Weights of a small transformer language model.
Size: 18 layers, width 576, 9 heads of 64, vocabulary 8192, 81.1M parameters.
Each number is 500 + 25 x the weight over the matrix's rms, rounded and kept within 0 to 999. Layers, rows and columns count from 0. Numbers have three digits each.

# o: layer 10 attention output (transposed), 576x576, rms 0.0459, rows 182-191, columns 72-143
# v: layer 10 attention value, 576x576, rms 0.047, rows 183-191, columns 72-143
# q: layer 10 attention query, 576x576, rms 0.0582, rows 192-224, columns 72-143
# k: layer 10 attention key, 576x576, rms 0.0568, rows 192-223, columns 72-143
o182:489473540457529482491517466534490509545445483500466535499528491497486558471554505501482521528536506483505508481465481503531485487506518482506505486487466511585492481498494476513550535540492495478492489477533482482506
v183:488512490555504513498480490513460496498514477455526502509454507476499486507458506504492479500510507473539528495487503517489509480480497520512523511527473524517479505488512504510479493476498526537522548506542515495491
o183:473485536456527510496516490522521462513427488516508492476541479502486512506549539489498528520498490521504520487492484521541484519514496469490476505468499462561504482504521485493528526518500504509477491512500535499543
v184:482484507499507497496492489520533487499459512484519510515509538478520491492504528507497486500474489481522527503510503516504477488495503477486475502479547498505530509513500514475521466504486517521523532516502526465527
o184:483497501525529582489486489552486475444519524534474491485513480481518485538520510544478524508513519516482477486472504506508469497510510474556506515514514503509463481475491493530437562510495491488463448505502488522496
v185:524475507498535481486495498493482499504535499450502484521498483509498497470506486501509517495521481461472511469502500490525494473525497493491533468503449502514478471492482501544518507507521478531511503492483480510481
o185:512501492498458454514496496446509494539490496506516524490490499495484521475514477439525482499492522487518501539505486483465544464458503509492515522479498500460505524516518486496491485518494479487527515467482505505478
v186:500478514477510512503480454439473492469498495506497511504533487528520493525519543500534533514534492504492476493503502452505496490497524482508468529516473473473492480524506485500523512505529472482522489473500478502512
o186:507536490515511517505520517516508552539485479470530525529494514493479482521505449525467478520500516537434497526478507519499548531489472509473492524473507529499502485523493517501488502494520506495505519509500485465478
v187:493478515488490486506522530494494497471522502500479483490506445504496510461508498505511508498490511493489478534487524470465516478505484506485498504514522529491528463511485506496509481475493510495489494492532501510509
o187:486479480543532531537475481489495495477515512503505482516506523525508488497483520476513492498497466532538481493503480491526495571504522487489499461508511467503486526489509487495475488487509525556485483530473515469517
v188:488484516502488509509500477476486496491521526515488512507492523479471505513503484485480490511532487430485482499501507517493496496523463492502523498492545490497480511514486524529497504485536463510486504510487523547486
o188:536537521457462467493534492470502490515510466500516506508486475519532517464487510462487460510473497509533506509521509477487498472490471523523503488508472521452536486524492494504492468528517524513535477462506489469489
v189:478524506504501486491478528466439448501522509498506539490544535455530497505538465486503460517497530481515496484528513535532489499514517520485557489489514503515476489527526532518519543516483494504539527500521484505476
o189:509488525514510432502553518520521521528463507500520474466523482478484477484516541465496510463492480480511554462529495510485505497515508459493467527507477499461518504499520472533557467498515450504498481486487502514525
v190:508512516495491468531501497493521509477496482525470482495495524508525555509510521507451486537500492480489511491460524519489468471517533473503523527513513503526457457474502501490522527525458440499479473486524476486502
o190:513512487497523458541497513531509507505495528476510495493502494481456453486511497512482535502505536512505465488491489480499463514499499479518522481497489503489493527523478477519486480487513541496480537496486530468486
v191:495528486523488497501519522469510515504513506500504496492572532488533526466499480511488489469510496509493498514480519518503506481473507475507513503519496478504476470494538502509491499527508470535517489492529549529544
o191:497499517485534432501478507526458527541526531496533487504468509451480498520514477493463525515481482476547498479485466513470508497509504490492508505455463494480512522526446471522506470497511531472480515471479479507460
q192:518500482450520515467507481487535482473496462471499494498496465496506470497485468521515507472494507540485520505534443479513541505477495520511513487510500494552501529504503508460522496496504519455525463515495486509494
k192:422517511542489475515542477523510488534490523532495475484491535524536496489553498486485495563506467472458528471495524538501492506519524487529486431481515473496538471510511515488492531506565523526474519486500466518479
q193:493521446477500453441492448483462470503561517490509510567521480529480484512512466435492535470530532481499488487506531458489497478478463509486466538523521526498503516506439483503487459492484530496560462514480496500501
k193:523523488488497516491500495474534488500545486488480484486526485511465484499445503497543535473482518507461482491505492487517514521460452499499514510512477481479530522530506483512509458510427522501527499526529500500519
q194:520517462471516508502501532480517513514490470495530486482471479482469489483461483518525496467480493526499470513502472473516531516480490515501557531503518470505486496490479498513554485490467494491499452507486468522503
k194:450511512490525515492552484528508505489451524539471496485481496495558472483506459524488496533489497511493541485500493527492472524533522466504476448467487493528530492521514496497486520525539537498496488526524502512508
q195:506515531524470517568513509530491520489466500508471472473496522509566511488489518553463475520480477465458549511466474543468479528513534490483472474460495492513544446503547517461472525512553491485473560461556525542513
k195:506500501523496507528453503531472510483489524523506505511493495477502559509524521530463491500481476485504530496474515488506496498513504503505502502498522537473517493468519529505477488510517479498468505503490493487452
q196:527517509446527512465467538467538509519523481485537502501456428489471487476501508478522489501487512523512496500489473432477489532493505500527546484507476494521473492513491483521537484501485524492547463520491457508477
k196:488494483487513503526542492497508499505478527491451509508461540491502462475494487524508504498500501502510503518472509533482469471477501494502486470502499482491529513517476531509491504522507488521478490522476496505503
q197:518492508486527516508491538507491509499500469502501516463508524503511494526464520520495493487454497487511490524483482500493514539497511507527489482487484500511490493481493484520524528526494498497506509479494506497501
k197:450547492514535492468532468503526512494492504508489486491466508488490421498517478489527535541506522513484468483517495518503508505495456497502496476528507499523517496507471501494504498498507487494505468507478495504518
q198:485481551478514487455508467515524529491552497494563486483517510538496508483529480463496494498477513480482459488513528475549511508487474553485529515536533522504490493468470499446544453527454477490449466572460465511496
k198:518494488501503507501467525508489474474457474446520519516510507521496509509514530504482520491507495503536506483503528547491495520507514468500482520464512499547516496493524475500501542572488483518518481458549515520533
q199:510559491494514493509550480472494498472498503536499485514521541464520495444494497485491526511522502496516489517502491493488494476523524466547498487524481474496516531572487500520486491496490546535536552511507515531510
k199:472491540555490479525524494540492553521483504454504473517544540493498494526509471530492501524502475514511513516466559514507438491534539503463500481491586482449535498478502476510509511471508499511515498501457511465470
q200:525502512491496526491479531506525470520512502498488511499494491462524471520494485520483502531554547491515553503501501481507465533497501442456484467490531527479495494496498476475492503521479502504532467521486473514505
k200:500530503508465495547494495496484531489540487514541483485479522518495523498471516516485470511484491516511497496491477504527510496500525478520515512513479530510491518508483540518508488531503476488512468476510498502522
q201:472513477482468525490502468521530529514507487473501498516497500517493468511522475512496512501497496500513492523528533516446512502517480491496494490480500513503475474499477493494499512503500526459509476560462465515498
k201:558484525489522540496481521491483478500528518468498508510513520500474534476483551499487511468496479492522531499485484477480532449507531543501466496522531519495529477457518543507520500497518484497516516498507531505504
q202:473501491492499491510532548508516476520517518462475469500481431514501502499478516486513479492472499497464452511464486505501518480452505528512511478523508471498499548514468505459492487478512490497531480481491534508521
k202:497553509526462540447490518493523458469528460458476518487506481493511458495522522513472523488500492493551519514502545518495502468511465501497472534499504494498540491489530475530477450488522497488508471485529511507492
q203:493494524486488487535513474459508531500539516443532436480522494498469478539512488472495504473498449480515498485483534520476443493515512474536469505545514505513495468466485497511531472515503457518506526531502484478547
k203:510568475541529533458544480460497465516476478462489481485520463495482539500490495523524484498472505515520497454511498485530465458480525500522480501493526501488521482475548453506531505498519512486532527513495497515488
q204:490504492494501500511488508506491469514502507480507472513489471520476496489522485504486498473536511509523517497508511497539459486494488476550459491490540525486488506493481460506514514481504507508538450532503484512479
k204:528443497512486507580461511511461471467438534504557521494521497517464589519523558530461476462579473461509553515482544444503504505519534509502537515500490548446464529487471518518445524486552481512448543461469499494489
q205:508488493477556495513452534486466471448505487564506506498470557474420501500513537507560532529476453470524488467544518485553495500528498491509513465453494499524522494511547459508493492480445496525466502500518494503506
k205:470481477486514453509472508505494458511496507496482518531479488484472462477512496538513458494513509516475522506479441500535496491496486511494498465539496534507475470496484553512465489493503523472475490501510529464491
q206:493475510498492503508539509553478481471523455523493523533476478512504499491458472492486480540437526512497465516492464483476508497533485489497493496497492478499480468493463518515511515513484527445485494504476551492500
k206:508519468454524551445555499490540487490562483494475486528467528498504504481502541533526505518513472517468496506465479516478518520494503538510489502498488456527554469525504475482499481524493472515511496528481484499524
q207:528475486499460533517508529494538473515517427469487463436502505504520490487473536459515513510451501459507474475481502495467476478488513532514497488496507519533508490502501474532513465485488540511464499525518469492524
k207:508490503488490555473532453511482525535507526492454537515518467477472500490524544522452487494497512501490508483535505475529454488507468487481528483559481483524501522465550479526491499511501497495500504471473464555499
q208:529509479523530523540521499477443460517496508545455498510498519514461514503451466523524473528516499504524503503503474502511527499506527493510441559483499482520512521530543531521502509500489462512507529487498563474467
k208:455481487503509509463537483526505515509483481479506492503458500502507440504501494504490511506492489528512515547480518553444537515465503548427512506510562479483477506506526493426466493463461541489523509496493516483518
q209:514477499459494504494487490545508553507547494482547487481531492546516504487524486518503510499487497465516515492534503480548513543458483520492490513489478541514485499508488516462487469499484557469475441538470466528494
k209:523522511454492487506469543493493493488506478453513484543479502502511531495508501502455451497499479511534483502491480494517496522495509507511492519500460496506514472438514483483509527534514477526444504449498461524514
q210:520423520492499497480466546506486502496457470494500511519548510487486499491480513519512481522467520522516480525596534522442525493495486533485493513476528487499516529522493479526498529477473504471490515476492489544527
k210:554496504485510456477550486459466529506523520504488527493485497529490508508488527464482509476513499501467488488494467513529472493520473502508468536509463507525548503479510523503476476506487456483461478502522510523514
q211:518476533461475518453498488525510475529500539450487525531522513505532466502496502492471515484509508525496538454485486484572497520485499489488516474488499519473451522505482483499470477474526511509461467522481495471486
k211:490509517516494520508461525504462487493511538559512519452455550472484503520516537506531525518462493495509442518499511506524570485474510496548475512495490512505503485485482463491548491472501524496534502456494528524488
q212:472480499527514481528458549504472525512447494491480501512519486495523513454522495532444480541488515492515454486526435527528486486463497489512454497474475471462557515552474500517513505483478514475479449492533553520444
k212:475579494489520512510512491488496477456495468502436509458501493508451476498469465533468505509523526541505560502476483502469496539493495477464507481488460482505529534537502495452482499489450527470499507521481501489530
q213:508506512507536507513508544484467515540462490500509484486436421483523501551501528512508494510478481477501513516503510504522513510512516488491494472496484517482502484457496465484471509454506474514525493478492530494489
k213:477499530519444501478493501525479488500473522505530504547489482501481522481537482490466451487493497551533489511515536472469521483470491497513520519485526511484515488493516518511477515510517513513505522510506502524472
q214:521508495543495527495504512547530458513518491501512504513517515478477548506480484465489499466525487512525517512468468519458512492554508511495498540508513504509492490519484519534499456463520477526564528477521500488447
k214:533520466479514537476519473477483527550510518516481505502482496518522477513532549499512485562490543512497512540511499518485439510523494480484513471492507457486453482422543487512504519468507515482485489496518526512523
q215:493528497491497506528499502458506488466521500479505483502473500493484491547511489512546462453499516475532489507489521518460542496474495463491500485483551521494481546557503499519477469544533544471494529525515503478575
k215:526469489489478548478484540513544446486528530517499519538555492496557482460496508502477486458546510489481487500472472504448496506529501500527509467514458507427492480483456543530524498518521487489504549487496473461520
q216:507502454446498453433513444479493469475567486494492469538558484565451450506504467461517570456486483485507459538525517443496513500474444484485471527514510538485461505532434469479450453524426546496554464560507509470522
k216:500562530449513547443554510482550519519522499517496493485507500470490449447447512520516532504459511492512517487472461482499529524473492500486486490540502468489535521519544460496528502509431506480516494503510495528506
q217:496496547555471493546478506518501514505467515508482514516502542498511538510525537512462466511497483429501559487464502540447457487518524495500470484471501502495519485487515487504464538509564473545448567452547514494496
k217:550480482488499479520456511504500517505539498528526518542535511504488509523502491489537500456505514498499475530521511488478516478490491513486534535510498493487472500513470523476513502487457496467557462484469477483502
q218:487515457472504465452499449486473501508555504487523491544519494530440491531495459461546539444533496517519463480501546454522501471455451500480501524510496516503481519516446481492532462459447529494522431545430477488490
k218:474534500462511513449513487492513487530534490503504506506494478501507461487469477490520526519485517509485465498492510488521506513484487489505495505530488488484516503501487482485521490520494527467501492500525463478504
q219:522513494529538518511501554515503529517478462499518494446495484489518499487491522561516463516466491533492494527514490497519545541492488531489525501489510494504501483485543494509514542519497488487503523506527533528496
k219:450514507525483515489545486502513480515495492472448463481468521478532481511476451520501473536497504507530495492505489518472516491549498451510478478488485482472512503539481475505498501507514466519459491507503472538504
q220:524499507445491493459503506478499501539554534483526527507502481516420481546504470468484511448549486494518522493512528462542488489486457507491532535557500556485485523505485491497487477468512475529506439494438472457478
k220:534500478504496497508445530509496482516527483507548469505548441533510571491519515476510465448526493534496509484463469452534479511482502480498506488541448485494463496448504473521545506518495490459506517516521478488502
q221:495512463467500494471486499503518477522545502501524516484495471542429472504507500484532508457515481501507466487513503450515510518467477520495502493557525522531449513465468521532536473517471487474496478547485488496506
k221:523480491488493498496524481471533492520524473483491494469495506544486510465464501527510505515520541536483511498491514518541504482508490492506479499512480493488494529489484475471498545528476496510540503474514470535526
q222:476492509510486481507494484486497501506466537501455523504505528494494479492533477494484507533544501501513498499510502502521495449508478487513505521504487498474504503523484510505464478470495493490486454517491502491531
k222:543496513476482476524458500503491541499527510485511512510508500523473528545530512466476492477509512498522535483508501462489482488502549500515542502479479513498474508501546501499483503489522505518502484465484468494484
q223:542535497491525506518519503494505478484495481509500515485502487498513517522452514563505478484436508522490507528442486517526532535482511489516520506472520478506499499510485485512508502506474495526515536499517535504489
k223:502512504490515520474536512525530469514511478487493481475506530493515480465495490492517537485499498492484489495489513505484510538488479522461503508496487502498517513522471460498518496518518499476508507489513523478493
q224:518522482491506494474521494517445519466519524485527488479485474485505506507482502530489512477464492490492532477456521508523554503505514501518506491462543530475518523493483499498468504503521478577494514481514471525491